Weights of a small GPT-style language model, trained from scratch on English Wikipedia: tied embeddings.
Each number is 128 + 24 x the weight over its row's rms, rounded and kept within 0 to 255. Layers, rows and columns count from 0. Numbers have three digits each. The size before them is the row's rms in percent of the matrix's.

# layer 11 MLP down (transposed), 256x64, rms 0.26, rows 126-232, columns 0-63
077:120102136168162142103089120165074139133128134107130083093135117138134160083170136178139135120097117106125119159121131124128126132133106092136107149085103111112136095154169170117106145120131139
077:090118114136106131120063131175112097132145093121114140183135131113116116141114128120135141163138184100118099091088132128123124114096102136096126144099170134162116122141143129117120171091107123
102:129171115126162152099127114136128128122131133138095156109125130122133123113130118113128149127154062162122120129156101144152170148168123108178108157119148067114129148147102099109153181097145142
117:138137123096137129148108127120172142139147108108148158091111131153135134110150092157129144119135115123124102095126146120083110041080102141103114168172123120142162166143123126143146130150123124
107:129120080130135130128098128124167157109127138143108068118106116118167142115118135130158101102173153140132117158123121111135198115131104134103122152127118133111106103157142150115134105170068156
089:136137159131132131114124112093146093124091144129126127147144108167139136098129113108160125076119142147052150156113112155169137156129134139119085144194143131115145118120116136106116128164137085
089:126060193093157165131156136135119158082183115142138130160149146117115121131113101137146124126124123134103143184130112143136144098133144147095151137129173155125103147132149128144132118110134152
097:144134135123155136159132131153131148149161122102122099085133114169161149121172141117072152162130073129125097132117108127135155128129133101164118137129139114112120159186144093081142138106146159
092:131111127099152083154160102118118146192102109110130151108111115117117152122075160098079138182097117119140132105135149145121124125113149129119122113143111127113098162187118121129154122106095131
069:158118090108102091111146131121112128117126118115129101131141157109153105165111125187139186163148142138107121178132121111135126144103111153123103110123113121114143117163123101070134083155123169
085:085117111116138141146083064139148079118122104139087129089118125124113146158142145147127143144119193145134109133122190117140106101153094128148147132136089142120138144134118114118092124101130147
103:165093146170140130117165132119100131077089148150110129122138139162137132122134131115119107156148112135113066121153133122132094146167145159134138129088094092136126156148076103097097136120100130
108:144137110083175140117093097125124121105128152149161134160138135109176100147148127131130152147146145099098117073132143138114067111149145107088147131158101113129161138151113143115145121090094109
103:099138131095141130150111130124127110112127115102153120113116139088131110124145118140111077144125119125127156133085150168140121125162100157105112118066102131164125160087115110119146063170090121
106:103137109100128140127079102109148146113121086140126117128134117120174145103133112090154119134108120078063119112113132104111196149122148176118124148164118119114124150136117149101146132141155094
096:159104069091110135114093132106166135099115132159075112088158118133127061114167091107098128114126148111106148151116133131118175146128138116133164133118110116133112106134118107095115124124134130
090:154136127107146093109109116157133157128152129126124183126114168132150155110181142156137089150123147104126139129135136081107123146127091102149105189081122113143107129165124153149169144130129148
102:121120182127185123117129121117139163126122123124090165125134138127169125120104158117094148127140096122127129109125119110141161132174068132116147190163102132124151131171139131117080113118126152
101:118121101138123133113159144142066127154111115158152113126100140119113093136161108141128089122137135146122170132139187157123140095093100144117112134118118147154101100122074119122171174164122137
080:116114121116164133103137126140110128123104154133138125128129135123119073058136127156150124138117130153089126123140114101118151152124127070107090086121062137107147085117127159141131144171157120
112:152100153136122111062149128149158172129109125115150123152186105128106141120124133145144119129149105154155147145120123137108160103138175075148095148103159101119169152145124123119170125127141121
084:137179131113121140126118131111157108132123111122126156168139141109105136147125121205127079135107157141091140121147104124138100116129094119099121143174099188132164113104110126157139084130128129
081:142137160118129151126074158128120128135115147119103124133115177179151121133108122141142129141118118150139117152137167130150124068091123144106109146035147108133106135141123136120153108091122138
098:148149136108133126130130156159117120116100115096147195164149131104143128133109110147177121137091157135094129114157154119137126111071103151117092102121129142142149104106178145120176109128120155
104:133176119129128093123124131067087148120145109127154135146145109149130137085142130129125117153087135113117154111144108124158121114121136172179108103144124149126090192146138143081166123142110127
084:147123151111115132094140104105142117118116129063119130092121113091142130140153130183104106115113080138203146115159088135116145085170122118128121131119134094130106117127118127155167138130125114
120:119123135109137114141101158115077112148106122120106123130127146130075149090128159132112151135133157130137118128139135120123202140110158127116146109151065137100157162122113151124136184138083104
091:133124085105119110167105110126113155130096133132100143113120126135138071116158155104109111132084075104135110146093117144102098182139139180127098146090126123115125127163123160128122150114129098
079:114189060084130126153138122107148133151116147133153077124161153146064122153152125113099156100154120097140124148126110105113099124122135129119122133101156153143130129133127137145099141088106124
088:112087117134131127135098143159146077112169136123093173171091106148169138108107151132084166148134122133118107099128167121135114115098122171134151126137134130107119095161143087122117159116145145
171:147130147124099116129123127131130116118130128114120128127133142131135094134138126133142081119125123122041083147103112153128115135131138120137122129172140137129141104120139133118126251129123126
089:111150105123120133132111132151136115105169154103074129130169145140138142109113150077135154107152113089104141072147138109137119114167110085103136150165136151104113131129103104101152152122103172
092:111145128189117097161166129096176124154124133110128100130106124132120160112161114130130093108102105148131122127092150124159129121095093142099127130154136138134126107136174119055152121166124143
104:143114112104163109161143083133060127157122118122130126108142133091092151132077126104055132113151122151159083132129112131153120123130134131143105129133111116090135138146100110142177153136125129
112:129140101087164124150091141130082158133131099145127094135152129115135081139134120113143130138166133136156123120124117121133148150178120117115107155155049085129124140083110123138100162145143104
070:128135104133166101106100092104124159104168178172132130144150157100138118131123120125111145162160131124079131139120127098171097088110103104131099137139158123119112109168157158165107140105132137
097:092163114099137115112140128111121124150119192153182113097132116133125131125128135163135133121162129126102093126121142139145187156117165196160124144128147121160157108113121123089155105119126130
088:105136123162081137151168132077132139125166105116140085114119125108122150114092134122093152055130109142127093150157131129105140116116157106144113115145164116141104108113150159127097168152123116
106:121093098152099115103176081138109119118123098140174105165136131130124091122145117102131117128168130102162150109103155157145106117113151131137114202102120148136143120099151140139127140119141175
106:148154140141110132117125143140131148162146124101146124147168091102110134095124122158148152095076101108140144147080130133128105111126099145142092173158089137131161107100126137125140072143122079
084:138085125154107131115140154101133162170138133134126091156112141118191069122098145133109143123126113090143143135159108151136109169111072149131153147136152107105153109121177129108119117141123123
109:091122096139160127132137138138144097111110081124122102095127147116096136108150096126086146143114100143135116153152147163141118087144123100129123135135135153122099151123142166139135218126103167
092:141109118111142162135091157104138160119129139143141173123167116122110070111154146091158113156102131121142119142127122115107151143136131122118195111192137170133144160115097120122160106125117118
109:135150103111103129146141129174164098104152113148151147139113148128149130120137096127105107111155085131146121184137148116149127120122123110129055127118154117173161105146148139128170097081105122
096:117124102090130150113109130106126117146150135150145117139110147159155145197146128140129113132130128132109136125111130123170141156110069155129114137153190136142136143156142074071158100130145151
102:110191127122112117155095113146107160122155156118220099135143131094146116142141097138127111129120071133126139144144132092128137101128128165118114099141129140127096113115092115120143158140150127
110:103105089107179155126120140102117124093144123121161130107119172101175141149136112095128111124117128141143117113131138147111152159130154159164100118085143069117142159120120109095177103152122122
090:129137097148149124127093153145153175161133112116140118156121134157126064194121118100120133128154098127091101143135148192134115145126092115125104170118122122155132140164102105121123130107116120
116:157096145126167150141133145127195124139145147135127110132125099121112079098157126091133126141066144111177163137116133143120153144141113108081139154112120154090142152139159099139125114151104135
081:110164117157088120095117114084146131128108140124152138079129108110118164144130131070101145123131135105135118174106091112133179130100127140148095139115141135118135082153120145180160110147133110
107:143105122130115125192152133141148137142140109173125113140113108134157066111098147121131116151181116127125128153144122176136129175105133079118132166104134144101106136173094133145116111115113110
100:154163122129116160142091115123122125101093166146145106109123152122093112155133160100117144126154129085128097132138147096120124118136100088191136140177099111103136081126106136102160129098146143
107:180127136072120166121140136125146121122130099138090132121112152123091108133145119125158118116100128105077135175137117145134114138128103114171100105138094108211109135116109125141125092127139136
086:098155148126142158111119122129123128138101133122164146086116136136131110105163136118148132123169149126151119118124154107140130127099060092152128135145091137132139122167112110184152097155068088
098:181124130117129153106103166113085129127117124107110084147132124134108122132125127132097155128143159118101120151143139124093118111101126099133148125135179104093109101130073098081183160124097126
142:152166111150107132119091156123108115127161115092138098112119097132119100143132099112121140097099133125092097141094114146126111129112123135127109120197128154122155102102136110127109208126117088
086:134142143069110179121180115139156135101116156121124144120153102078093091095137092105106090126130117124093124111139119114122143135118132085112119142138088142124122127080118161142133125109170126
097:105137141106119132094107136128133125096128080154083133156119078096149088143161092136071103109108119112114145086103134136120139130086100125121137133134174121145121107122118137086118139159161106
090:108128170182169131115142127155139139159123121116108152073087131097119149121125169122104126154116134120130095105147158112144151103122124152102117093085139112117100165127117158131131072155111140
108:153118136104134096151116142129088142182150139074132088155158152115115131141123103155146139108160163113130189159135142146152141117119140075124142149130124168094149125173142107143132122143128133
101:142124145128123160099135141135116150133104142094119147133163165102118127135120110139143144133106142118121119110128139119133133137176126181132115102172114095137138124063161086061112071118146111
085:122136139118128177145128162091106165125147149141143116134117081139135109115122102118099122153161136140143107128137169112182140122179103124141181088133117162104136114138107113065135121121126099
098:132138159138138138144103134152154128147058153107115117127098131127110128121115111138126167133126148130166119089128134186120101107117127166166108163144104116108096125139120091133163180123172105
109:126148114118136121197075117098127145132144078141148095103136139109124176133163117113111125133126144143093152139133172115122134090124127142111127126083119138160189143127155131132092094138136146
090:111141126101164131126073128106088119111139148101150088129106141126125160149144124131093128132109154153072079102139139104203151145153103159139132140143123101113119129107106108131118109149123102
097:129124114113130134152170138095152140141148119138119157128119134142109110116127119121138139098156106084154073128175127136167155174121116131138092136139138148094144107155143164197142158135083129
108:091150109102127108110083148135114145085161143119162106106160135143135082136156127103125151128166094127125120111109134091124154096117144173154158146138080149117114161136080093126119109130110122
080:150109112107113123169070090108130093148146146133170133110130132112150096096121191097097103127110134153120118157125168114099109127145130170144124115148106119132112147154144170150156158127115108
095:111140128161153118172136141129139129121075141099123132162154155135099140141101095079139150117115115148142107134142137092117119158146135102132132079130120124164119145130110158160070181141154160
101:105146109157168106161132148104164149100066160143080117130144108120124115136084106100111120175138144149104090115086140140105139120100118109118138151138093142132118144116167142106115125122143093
074:140111134154140096117137172096132099117107087101119123097094139165104106092108127114131124100136091141139122105164137133099117096083093078138118107112162137168137116141167083136108118134122146
097:121139098117123094109138127103115060107102151154139120102149073154097145121115171133135115169121078118081124134111170131146127147126156122149108129116170128143127171107109154147147133145137119
098:122146101141118121145064158123100182140152112141155108122145116124149126137153082122133162135111122088095124134099133112131121104133104149107107138157093120116172139151139136154106179137134070
090:135091171099115094115111070139180126126140145124091113123105126096140148130178117122148148145131116125114113081106127168135114175107112138163100136112128109148104166156084134138115137151132110
110:159143102136081140158121091157145129125114154088127116115160126102121152117140143092156126121134140113151131119149093138183166135154130084135074126117097131154163165139132104165100153142142125
116:129089143126119137123149124138105102101095108130154183138145151136133138079098180099140117133082127129129119138127146145162115163131135122107161151106146119128095125146064157095139160088111123
099:100117143134149131146112105105125109115072119114109119030105108113102157180142108137127129124107109137142152128167165121120100127133156137136124094119121136120145140123146130154142158080104145
080:129127118152130113132137114128126154079109120152161147143129111099128097140125103114124119080134126135141114115154160102130146132104108152137134114029158128113166076163105142143131164146120147
097:097116140120126154131144199102148136100135157115135093131125133124108111201157135171086131103117127136131138147114173082155138121119127158102149135100135128138143130124174149137095140123150149
102:125136115111159089115155081171131149129127126104143131134122137151118108153146151122153126141179107135061114171090148132103133101088102114152172159129139116084168137157119134128130145132119118
085:169143128126142136148149117140092150123118141095110115158160120149112122120130106114138127125125077146154134128218106131111086108122072113127138098155126126148095130138181102138120098132138113
078:120141146116083139094132131137117203140129152122078105126163107134132119116160150159107161143139150104123129107108123068140124130154117156090113159149168115106106140143082119130141154113131112
093:109135076137133082126107133112142103152133129128149158090130132095142121072142143124129134137105079138133108121181124148098149122112159161106142091091119110140142145115122162140084123115096174
113:143141103085147120120137126117131117123128114167121126126110115119116158106133103120123125163089078131137126151209103167159139147127141134157110090104151122141185141162102162118119143089134144
089:095142099127171185091121146163142133106129080103152146096130102126125149105117128145116125114100129098118144133089142103130136095080115117121136118125160178093079111118137175135131127125139146
107:136154125079145161113134123135092152137142151164085151124139127132134145146111164111136120129120113045174136088154124116136141178119164144136157136138112137110154141101113114144084133145111138
134:142144125122167137102148056156156125113143154144133158145104156130121134115128115141121101156130142141118139116106136132130125146139124181175112100158104126119184169124095110173152110126082143
099:118101143180112159106132127111136120086109154100100133109157125148132093130116103112136141116210131119114113124108128125108124120100129114139121126064162129138119096173089148140142128104143090
115:101115117148113115143123145149132086087125169123163159167109134127121098174119150119132134101123125123105121117131150105138130114133127179167131154127142148152091095163129209133151133111135161
115:155140124137113165154113119114112137136150068170128124116123114155131132139149156081125120097153135091130111109095130148101153113178095114125092094131147114102148117138091111134177174109142101
107:103150091094121056153117174129085120147143137108150097152122116123108102108121136100067126161125108126102119150170149136106132122160162122123110133101139119127099131127117166139138089127111111
098:122132138167106141100090129087166129125153095114138137127154120084114139137124101151184088104126123134134121160155127130099125148115151112042125123161131121129117126110117163138080130126141107
095:138110102127154111106140138122110118161107117150119072127094160132118147091141126073143159106088105112111126140119133123072117138130081148141140116101118097136103160118127100131089124073100137
108:131139130140137156110139096139088061131115120141130111132065129087155112116131147153122111128111113090131156106123100158118144150078112127159168126143133158128097105121116115133162178128118165
088:095120194137122159105135124102120131123115119109114156114120169130126185124117107099089125124101164119157097119166133167106115137116102146114146144127127106100128155132172160083114116124140084
088:133120170125097111132093146157112098124164140157131164137094115132131073130123139096137155101119120116096110120157144109125162113117148127122153089131137188148122143102139120142139129077186155
099:144103125140128125116145137121142199138094120137131181084121142118183118105116123186128094151138118149138102126081114138133122138082145109069131129091137103145131117148129100108129131111136122
084:109128100121127125118103129107134183112125131140146132130148151102147145166141104113112124064122166145151123164120156127118120106099115127130150100084204149111127104124121105137094135151112076
102:138146140102123113154126069134165106138119102128116134120137099126121163128116104119101104151095122132116148129095114107133125139123111140149069164189071121110082154117109134120113090147109095
087:122125108106109142142144183120180161090150106072144087135152100121146139138141131108122161081128150128123162133108124072121121121150140136102173140145153145123109106159140098151109139125132101
093:115119072135136105124097115092076099132124146122185086124132182118093130181127121152133115136157122147111125153144153131120097133119112166118114119118172149144104134113156133146141176130129138
100:125145146092087147163106092102108136125146095121083168090123143095106126146178107123107109126132085098144114136155135147105129114178097121143110122164150097153140166154135136129127152112136145
105:123102157149179184137160153133113150144115116111112120157127133119108097114132151130096156155123076134101106175180133115123127134126115115112142149113130167077174156124133163132107150127132121
077:146093103131132093130110111160108106125126114127130132122144100156113135113152125151147141108102159128146138185121096150094118138113139162118138067127189142150162098150149188134123104109147151
095:133129084107120119127100140142139107147181156152132136095166134167158173121165124135120109114108140130137124143146132111193158138142126084145106108167125120129084113128118140072135134116103100
112:124141109119124165136120138104128166141073155125126162123126158106149124149115101153134110160191088114114117153135119134097146122158101175118117096128100135146119169115096167116159137139139173
087:162102122110095145154144113144083138178136135190120102092170155153139102093142104109127106116126150124137115147118117145172153155139157127161096125133130131121148173127112105146141104128111087
# layer 11 MLP up, 256x64, rms 0.184, rows 127-233, columns 0-63
104:120141107109131139087134156099098143098105154129114106073111142150161124139148123133140113128128121161146127180144107142128164108196187093132146149153154145130108159098113128137144105140119145
098:159082139143136131103158125131125137125167103097147147133116124119122134163167155124136131121122122143130063117090100119102121083135097113122126132126115099132136180089113094091083167098142118
103:148132138140146115093110169107158126116128090128103167182159166119153096139127135111159144074121143149131101093110097134118124149113116108134142118176110097158126123105087137145141173104125117
105:183145173127143109134152129109117166153128108143115122120129108137085107120144085092105162128096121113109141148056107109078103172147136136154104122135136117112127131099145113126119113106150157
098:158098125136144117128130144162127102110142104112109132109109135111154116150088095125115138177172104145134132131113135088127122073140160151143160135160106191116083167148134111138117127147146166
092:133117140132133130130157142143136099151117143158112119114159136118162104119131126085088167127130183158120121125138078087174148150099137146121164166118155089150134142106113102144116107176116101
096:075143118139162174101158148089135122150141144115097168133133114133093142136074078137144150139146161129119111126114108144110131133143153144111160132119119130136087079096133149097095144106100125
090:113134131146114138111122147118102135090127154153112106141145126156080074119137073143169129108134143121144096161097113091106125109109093102172134131099122155141097111124173152150092101124155139
088:092135116119090157100116142148136081140139121134117168108123109125105130119123159078128102094131133098144166101120152162141154115130154091088143134152121128170149132127081137176146146122113085
093:141102130109074111149141130083114145151112128117144135176136147134094100100120114179125118115104094167142152143129106150099146121156116114145093078089124135149158160159140141171129128157126130
105:175109122101109102086136166110091094157119165090109100137135134136110153127128108138097173139121116163124142093149130117151136115102144097126122117142152134133141099131124066143153128097182141
094:121186135128142125131142126144174137115162145139134149079126145157135092124124107143117083135125160155098131171128098138088127123157092090154132126102145107104103143136131096148069105145146138
092:130165116149145123115158155118126106126162104107116132171106103090140108101167144142097162132132182137135092167145085108138163109125116119143135083123161106123095129132108116118123120161166167
101:149134153110091094131095117143116120141079089129111151140101092169145144180118147151140091155159137163107171134096126090129100152131145105115120094125091127138171110114134128137148115134101126
101:100149146176115119144199087131115144135114121072160098135115117106127130146120158132121134113097123087153110127090124102112098097147121145133120119127170109101144159096156114146109160151137114
098:103109117110140099073116113133124120158156148146121100112125135123122120109101141109159180135117121137086104151187097151186150124158130139120145112101094118126108152135154116156097153172124139
105:119135119136100140148149101099148124127131119103108167121136108159079115127107126075092151093126148098113160162089143139079119125120142132129103117123091173099083130101122142119108131145178144
098:163107148154123106109082177067137125144152169145110120136175136133153131141131142130137115129128156142100156175120133097099119150153189116143121117133128124112141136103120081154116135106094142
096:134094067126169112092118105135125166111100128115108121186131115152120135130111124113136120119156139140131157128109140123137139134137156123131155122086067130128134155155174090113135137125192154
108:159142112150094118141125137120099129091096105167129111108110128116127113104136180136096117165158138151110168103119106069111156124104135116126127132126125151158138157109169101129137138152066160
098:126128161155087135071158159063118133119089136127170128135107101147139143150111141105106142114120122095138112104149120105123158113174149159157161159122160154138135127126132135127160112107169119
093:150134128132134126113131114121154136094103122086104160138159098156078122117145159136131128161147121149149092130123134175170103102170120122158096151114146113097099134126130113153159141186111087
108:162134143117110126139154072118168127125135124125128089167083098114144160136137101084115129152122116122110122117141102107119144114124152155119148141114105179145103098188130095126093155166143143
102:107123091084082176163135137164166133136137160136125117132145177126127076175098145127131147124106156141158098128111121123138120114157107114126107107103099092125147103096111145157099150115139129
099:143116108134092108146163113154106147139108142187107158112121162148112130104142128050130129135158147121103147151084146111131120137147103155110120126120148117146113110132168104104173164104118151
106:129101112140127138119163119110148168093137100124136121085116101176133142135104115089105101151161105116160122169110145103119145129142128156132180160101105141110126126082167078098120146139142130
086:116131179097120137146180151115165104152145098113115118114112138137091136130079095125128133137133141168151158108163136139174134125122072131098126121145166137107139099079115098119127148138102121
105:140089100145123129092128133114124140153128140155076146135091112130095144153090116141095184139135107148160124161121123130118137140114076085134138099127154157105164133095116101151133112171099122
093:152132113171130117167141120102133157148105121106132097108138140105097108153168081115119115108095152120123154129094137105093115134193129097122121107095102092119118096098102158145105135154156140
114:175121120140122090108129147122145167081120125104127181134104089134142137147120128140144088087117181119086102157136130140156144134156201136105145136124087152139132140131147116136124143143124124
098:195087106163114116106136099115124112133119116121130138096124096105150116105148100144115153116125151145122103132110139166193137148082133144141131118105144147163168116154156116119102172103149129
093:170133133120092133112116155117120126202129104138137137114188147130106122101119150108132115117160135108103151160148112141120102092146101165174104100121139115161134128150102115151122117084099105
097:121146094131078113152107108115109139181094111173112122114090114147096134104149112126158170111105140140157102148092128125125111182119168133134133135150126128093116105170126121098109141099100117
110:145119135144101129100152108161112084129141123104147157095123126161146148126127096130121159158166122145079148194108157127173097091090134112146157107118110153146139117121149119156118116125145095
097:149134128111147125150157170139129134118145091166135113116140043149124147145092102093123107115110090160156154149135102166077107125147141130116134105120153162128125131103140119116144141147086119
095:134137127140091140137121138157125099147113107092077138162090120127145145200148152121125152132141138111151143143147159125130118108142113128106159135139151117107139141134194106158162131124064113
086:136163159094095153088105151142124129116148145126121135127148129076139159123087120189121142149087126167107151119122154134126130102124155157109101181112113138134124161155093102150135121152102117
100:143111113125103111113143153091151154141143127117105106123131121118157110147131162092121128150154133123132140180104107055157195144118155090120148138110118139104125160147105136155119137181128114
109:131094129116120181115136155131179138156136174123113121123099101161094142123129157144090141120079152137145102111135088133116108103162131155166120119149122105134125129148154165087148141080139115
102:108171128114134138139132118145179139102119102130138105111129101131054176106129085124122117131108149133111149132092141119135138115114111172137135090114177102130113113156090118113138159118174103
102:188145173134127131098109180126126090097128166100121093115175093109162130142122165128120114111080156159145092144115170152137133095105153148115129131142124127140132137135137109140157134111132118
103:113114129166122096125128152112068150143139117116120096108114156134114136094172133139078120134159150164119115088157098139118126114137117158134137119100143120145110118165194099136095149100110156
100:103131137124103148133150111117148120110102140072142119100107127120130133155113110128135119129110193133083094136132115143189181154141130098128189160138088132151143135129152113160119113120114112
096:178132150153092153055113151138139117122146109097090139110156116130097137132140188160113133122133158081152165138130121128111139093125172106121130097135163122135135117136108160142138125132106139
086:108155142150118095144140130138154136179130124142118128084096151161102154082112157108115175105142115191085120142097142131130148129174119122135149088120137136115122158157141129125151127151166133
108:132135127168144107155143169136148126131143104136125117103145109114142105161126136094152129123125179116144123158117091113148120149114125137081162087099136170116113152132154104057121114181104137
096:121158135160110156145110171111154139086109141098122133125122115131120127124092076129118142163089151110132146151132107093167155135190179127166122093127124132109092140121112155119118099135148149
106:123163102135113104109167122128106114074095146117129124141132162109132106117132140181094086126120101143176120091113132148104122107179113140124125101109107091119143131157172139135119147108125080
096:147113136112117160103134136150112113156122127136155124110119088139123150111121097153164145133117116153101058111157111124139080128156142070115161145127122148148108135136148154148110069124079132
096:161094129127135160094175129117156139137117163126102139090137150135131172161151071146097138141153125105104125102138124091138143100124122141093194134126138092103124096112156116121136130129097111
093:166163176104114090153167129122124131131172125158109160157113113138129104141121122129132164147146113112073098100168109125163118111089134135109151123131124092158162165130146104142146086129129126
105:081203110160121119121136162084146137133095150127144123124088155124115176126154106117118090140136172134147132137126121115114128115150140110158183141165109130144131137138109165124087134107135133
090:134126159130110091122138128113135116168140134115119150140161125166150142122116089194112128089099169185131123120116127138152128125167120138103113150109167166115121128113102156107122183099125107
104:135078096127132151155181153136134149130100117130133158128075106141117113126145136101176134132115123111154142105121113077119115149142126130144113092124115103113131039106155116149106128132150126
116:179077155146121118116118138131149139086132136106121164112102115132114133151092125166143082091103162127125151092149103157149106148141156115101141104158076158136124129104137093133138159112133145
102:156141098139136154135157138121154132154124136120125126088110123109127153144107143113122111090193154151089162141131126114166122130144105138170099115104145090139150116118171142141132167133184173
095:131128136152130139177160107087142100159189136132136129129127172099110142113089126087140119105057131136154107125138131140168106129160114140129155115130134144145132123132126084162158130116111092
097:154129100115120121162108165148126128155130102135139127139157113179137057112092094107178139141137156136118102152149091134136110177123111107104138133109122116131140117094154130112082122088115113
095:160151096157140140096123125113166139085138116134134133110120092133170119146100116113105137179141139146117081125153082123149142116114147154127171163112159099151146109088134151110117149098098157
101:122112087133112116106129129136167138165151129157142124103091103133118151134107162142111105095162139118186129121135176155118107107147102096123119177156073110118123134181108148135125141150111133
092:182132139115115100112132107115153094206109094139122130167136143154119134135143127128168132139091169127089151137139159105150110121151154127088120136141143107149123114135122160144122110166080128
099:147156116138107117075120137129151117096176137110166140161126112086119149136158141125108165140139118126122148147128092119134115104100133094183162126128101128157125130113169153132128085114074154
099:090122153151107156116148137148098124112116124124160128123118128115151092110149142107161141132149156142096100123142154123128106114129169106114168077114091180157118165143104097127124132199123115
094:157092143136111117120163146105128162060116130080092137132104106159149103099140096137145162139117124090206125132143134132125115110120137153154118131107123165125127131102161156110142130115146143
088:169117083118111131122110119150133157126139112056147088133110140108128118126130132161131081170100157145145134133121150099158128093151148135107127123100089111163128153111090139104127148149168103
110:143115160111129112116152127135164110148105106108128150066117098134119169118153107084161135123154141154078136156140134158129102123106075164106112113107113112148099152160170112132153127116114146
089:171141136128112135099148148134105119111149078068145109143103160148126124171119111156112112107131118129100145123162122157153156113110149097104136090136098130154111148177112153132117111153182144
100:149105078128123157106105096163173111151150140128114134112075137153085120130112133130148151142125091153097150162107144106178084123153100103161142101107085144106114146121119126129118129116115134
099:150148161171136160129110113141138144099149124126086146141101060145132106144120106130142144140117110111107147121097122135103095112121184130151110094126121107126080092150109108121092127178104145
097:143130111172130138126132137124126142135103182142104106173137156088119107142143081139134122135116157133132166158107147121149112148155145116107147139080100147145070141127099141102130110118103067
096:089107139135122168125125156136128131083147126141117109125119154112089140086129095127142130099112102153133138109130087160100115100169155150115166135122099090110144102166115074132116144159105168
100:160119158143111156108165131129151074112131133128156146083146091095107121146097179129099113139118119169109134149142131152114083144126141131132134132074128155123103128110132116128103126176138176
096:168131117132123095132113175101094121111128099117149145159113081110114126140124112118121129136130141089108164124081079145132154151157189118148130135087133135148153118105175103126130143120159163
106:145115156137112176109144114160139134079148151135155113145071097178146075108118149129118117121127140093130136117094129080122148134129134139107144134126108129095148125071144126111172149146109120
110:146111143166164154109150127119144133126106124096128136100107112144111100151077097106127183140116106128136099108128101151139147119098120159121147156099112142084112137180099100168148109176131129
095:186137087109096113150107143160186115118160156107137111148075128149171136102127183114117102164134130112129111110095151127160137137138100140149132129133123110130135099102148125121140113144126086
095:153126158114129125115131128089119134146103151107132120122127145116111146183145108151138105072109150154147108057132144147183106116103120123092159147081149143110136144125151092166135117134142135
102:172118077096118119136143132157126116109148137153142102133106132127114109090124133076108142167111106147148122136120115162070121116139109116148155118156129079139125120181127123127163146157084159
100:116148123109113166145113151119132150115095121087097142119115114112147146136123139128123158105102124157127116148096128154113118147155193145138124076129096128158116074126186112145149114109137184
099:136117172151123113127154121134175167154157125150177138113116121128126147048078115132078118127139136117119120113103155106171135124106118140118122111080139113150130111127132116154137151096147104
090:157122126057138111120123145138130143141131098169174119065096163129090153130126115125136140135145149145135148147120132135087122116138132130104104110140130103190154123093138180130137141138107154
094:153145148155151128149147169108141111122165134122074108171148125110152172130102117107124105093128122109112177124076109132146128134111126130119125142112121123106083088173114101127155141171105113
106:146123107101135129152143174118115072128121139146118128136118133134135118074123152085128160119154115142133146114082122162136138124100152157107131148180124145130098157132173101152166121130078091
099:136129129130125094132135148137145121127148149177139083164139185156150116126146131111135101111125137165126193123121111107136104136163130104121109134094129126127175160092158073102124135141116089
101:115131144133111129102149090104158144153140110085132117137100136152100137128105118160153123129131112123160142164111143128149125144108091102086130109136103116174030093118149115110126117104130119
128:136147157133173132108127135130110142098150135130117134154130115151111113095107120120096072134124204123135075172098099128092122123139085132104120086126112115128158145135128102149118101149146156
102:126136158155120133154172148063125126154116126110142146145114124109106116141118102135164109105073133121106119153122101151152159151134131165119128144117127094136095178097175114114139147182123148
102:133115105107119117152158111125090134129145160137101090138132133118113160134139101132104139178164147127104130158098119111090093134181141104069142124134088084096118121114142118122130164167130104
112:090127110152115106088122119170171158108179154114169089126103100159100136076116139148119138149122119153176118125143132127096117139127131154097127175114128147110147120112142087122100122111128113
107:109113139113122086152126124094141158146101094135123182144102125114174137165145112139127143131132148146147144166096078120130122087155122117107166118134103177075143127142144143129156136135091106
097:112135083124109167124141146135109107155152139150125130123102110139153140144115098103124114080100116151112108166147123137154096147162116157221127111109126086115109121154150095101122122132126129
099:123118151156078147114127138132145161156166125115169139106106081129098119119130147139148127124156174093095135177121148111133077118101116104126099128162125126136101140082100122105129129155169132
096:114102120169114136082148141140143135124128168101160130105102163113131107094151122092149101099104150110101150162125134117137086103132115142093131102125157102118132182134145081100153161140107114
088:159129182115120118119114136133114087114133125163159134137131128117159131141176130099133091140172136156110150157101091094114103106101098112118184117095104097148081131116153140126128119156118105
102:140131082164136164148120108098119170157099142167126114087131118105074139094130162127140124150150158148165164182145108137123155115126091153111130145113103129112118150091127116153126127119100128
100:128153133136105140090133105115110092119150122099117150123123089098125133130132129169119143112107160127116210134182067094116143134120129122114116099136112152141176134101148140131131113141083129
094:138127148137082141133148137125124216162122191109090109071112158124115125147128116136132143103134144126137094147111128125145138106124125157139145117090141119138122188134133157164133142130130127
103:137128126142118135092132132126121151170093069102107119108092104154116112090145142132116114143120140084129154083119161139118129128133122116074110128132093144196103166118127101111102116136092120
096:165131147136162087087152105178112171076142130112051141125081169130121136126085117112114185135125117117137132133120131143120110107106119127125126125137109125137129154117146149138119168125124123
097:128116082134140113102145117149181105094136131112110112119092062122140176123110140142136150173106125167158144148078122122150156082134141099141138113129145114143161152109140130167137109124130141
097:148149128099172111088162147111124140083112151122154123143135101136116122100100128126116106127155139144123181091110143117127132121067158150145134158116097127147116090113164113131122090075122099
102:101157117119137145112148116157108141147133072121104149114115128159132123128073154081131163157098125129170130136099110121155092167127106144147106164085091154115135148085104112148135145143133124
101:145133116148123132139166122153159164126141127146167124176133109115104122143118149137080114177142128123158156130116133075119152107171130101129127122118156093116129128075147088166128084136137096
093:107162123158131112119095132197154134093151126166126123143100167137116121123131119093097117095151166116131163093148117118099129135154112158118121182112123134123115154125121080136105117171152146
117:143154138060111133093133123100122134139116111111122114072088140154079093076121131117157141119157135098132124121144167141180148133146160117096123148140113094138125147108133101150132104119149135
095:088162139141129111097125172129172117093136149099140077099133095116112115152101117102127126127124115143120083112118121115106112058131117131080153126128149121125134131091109132104104077134151146
102:119126113135110113118165173083139123111167128086163132156141130122134171130133131146104117161088132158131073111109124119131133092184143109089133122115114112084165138094134146139134139147143094